python train.py --head_dim=32 --vocab_size=1024 --activation="squared_relu" --norm_place="pre" --tie_embeddings=false --extras=["capped logits"] --init="uniform" --init_std_o=0.0115 --warmup_steps=71 --doc_mask=true --train_tokens=103800000 --dataset="wikipedia_en"
Each number is 200 + 20 x the weight over its row's rms, rounded and kept within 0 to 999. Layers, rows and columns count from 0. The size before them is the row's rms in percent of the matrix's.

# layer 10 MLP down (transposed), 384x96, rms 0.0511, rows 259-273, columns 0-47
099,189,213,217,203,187,203,215,157,205,214,217,184,203,227,208,212,195,197,186,226,225,177,185,165,200,199,217,223,189,213,183,194,200,185,200,193,157,203,221,212,215,194,207,208,209,215,172,232
101,203,184,214,237,207,194,193,152,219,178,197,216,210,227,205,200,207,187,173,196,200,184,207,179,245,208,207,215,180,221,194,236,189,224,190,210,206,194,218,161,202,196,179,194,234,185,189,199
107,209,208,202,202,216,226,219,185,188,216,238,230,188,213,194,180,189,182,214,196,180,231,210,185,194,221,173,204,211,234,163,181,189,201,206,213,202,175,197,208,226,209,212,224,234,218,211,195
102,199,185,188,196,215,178,204,177,193,218,210,228,203,232,199,202,183,158,191,197,178,233,194,219,225,205,220,168,184,225,228,182,188,203,189,194,200,228,225,208,231,173,198,195,158,216,241,218
085,222,157,204,190,178,184,229,204,177,209,202,195,175,199,195,202,198,205,166,186,206,209,215,134,180,197,224,176,191,203,242,205,200,213,237,200,168,185,257,212,222,199,206,212,227,241,217,205
100,218,192,198,202,197,193,199,199,195,175,223,184,238,171,212,226,211,205,220,212,188,218,201,215,237,181,154,185,204,215,186,222,207,248,203,188,225,155,189,235,168,212,203,205,188,210,213,204
123,181,197,214,197,199,184,197,259,195,211,193,234,178,182,200,164,176,191,197,198,196,244,206,175,195,143,202,189,222,220,219,223,218,169,176,197,208,227,144,183,193,192,200,221,160,188,200,190
119,214,199,215,223,223,209,185,168,199,228,191,223,176,248,215,193,199,200,167,215,206,176,152,229,167,202,195,186,225,207,194,214,169,205,193,195,185,187,175,187,211,211,215,176,204,163,202,203
095,233,177,197,186,181,183,223,202,191,216,167,207,210,194,198,157,187,211,192,180,161,234,205,168,207,213,203,223,179,182,198,227,142,200,193,204,199,193,231,211,207,171,203,192,250,215,212,195
126,213,180,226,198,196,220,229,190,193,187,172,166,237,241,187,208,220,236,190,206,197,170,199,199,208,140,180,181,197,228,180,225,190,215,230,199,221,215,204,213,217,213,195,206,203,184,208,186
086,164,229,190,186,189,214,191,246,175,185,202,186,196,183,193,195,159,196,221,151,230,192,214,210,147,200,199,196,175,179,186,187,173,194,202,177,191,185,211,217,219,178,191,221,205,206,186,214
115,168,195,226,194,217,179,207,176,244,205,191,222,207,178,215,207,193,207,181,212,202,213,201,220,215,283,230,244,196,198,189,210,188,190,195,196,198,203,208,183,219,204,225,191,189,171,237,221
083,189,196,253,220,184,200,217,210,195,207,187,198,193,185,218,191,198,208,198,181,184,185,209,227,229,215,206,207,196,204,209,223,195,205,235,205,176,192,196,199,199,217,190,220,193,208,191,212
060,207,220,193,207,201,186,185,207,242,142,187,201,203,190,228,223,217,163,203,200,209,203,215,210,212,214,166,198,170,200,195,164,228,194,181,269,232,202,221,243,200,206,200,208,189,207,200,193
101,191,195,205,160,213,156,224,210,211,189,178,197,215,176,201,223,191,209,200,194,213,187,185,175,251,202,210,186,192,172,183,206,211,167,193,179,199,199,214,230,204,234,180,178,179,144,166,205
# layer 10 MLP up, 384x96, rms 0.217, rows 260-273, columns 0-47
104,216,223,266,206,216,196,201,196,168,257,207,210,202,199,205,183,176,180,231,186,188,228,197,236,194,214,213,208,220,170,232,214,213,185,201,190,216,208,219,194,155,204,215,224,226,208,175,178
095,174,229,182,198,204,187,222,212,202,233,213,205,181,172,209,200,183,168,216,193,167,184,202,188,194,177,215,196,190,214,184,215,189,171,241,168,211,154,203,206,203,191,233,224,212,211,222,208
110,193,188,169,220,212,231,181,230,208,202,180,213,216,192,226,181,171,201,197,209,240,185,237,221,208,208,179,180,228,195,231,249,191,193,224,185,202,182,180,199,185,200,227,214,254,208,200,207
082,193,190,190,173,195,190,152,162,186,206,191,208,202,175,204,212,189,217,189,216,191,198,186,183,184,248,193,239,156,214,197,210,191,179,182,182,237,209,199,211,198,197,204,191,198,198,198,167
103,186,214,202,222,224,174,235,167,208,197,202,218,180,210,192,210,183,190,158,197,204,233,185,225,182,203,173,227,221,192,186,208,204,177,202,234,205,207,227,211,190,189,151,240,188,186,220,204
121,169,164,216,193,174,200,202,210,209,209,213,191,164,200,218,205,168,207,205,221,205,209,176,189,153,225,200,228,206,196,189,194,227,212,197,176,157,203,201,210,215,199,195,209,203,207,185,209
094,197,180,193,221,230,170,174,187,176,224,179,219,207,219,236,194,171,197,175,194,204,160,183,198,213,198,217,196,230,213,175,222,179,187,190,175,196,216,194,230,211,202,212,210,220,190,190,175
090,196,173,189,159,206,190,198,224,203,193,177,181,200,229,207,197,173,195,205,233,188,204,210,196,212,214,237,221,182,194,201,202,194,205,225,165,196,192,188,222,183,198,202,188,239,198,215,249
123,172,196,213,232,200,191,208,226,150,187,180,198,203,218,184,215,206,188,171,198,193,224,199,221,200,178,210,163,188,190,197,184,235,181,174,227,166,223,177,230,196,165,206,199,223,187,202,191
074,223,188,186,192,208,213,184,199,174,235,176,215,205,222,190,220,198,161,191,210,217,214,209,177,212,207,209,214,207,179,207,177,234,206,194,216,198,187,177,173,196,191,222,203,199,197,194,201
129,183,212,160,237,194,201,191,145,195,181,185,209,214,166,214,229,169,215,173,191,195,194,198,207,198,200,214,209,163,202,182,164,144,206,211,217,185,198,214,201,211,209,186,200,204,207,200,209
075,204,186,200,184,194,202,205,248,198,160,201,188,219,193,198,192,191,177,200,177,216,169,168,207,183,178,155,235,192,210,201,188,198,204,236,187,186,185,185,190,194,246,188,192,231,198,161,201
063,194,197,201,206,204,212,233,222,177,193,197,186,181,236,167,206,187,187,232,195,167,221,222,241,221,232,197,189,215,202,183,191,207,176,215,209,186,233,164,208,191,199,170,194,190,197,213,202
109,194,235,191,205,199,186,189,203,174,231,185,156,215,194,194,241,171,197,185,217,206,204,203,175,222,168,227,196,166,195,201,214,185,191,189,197,212,199,195,203,199,216,212,190,192,175,179,180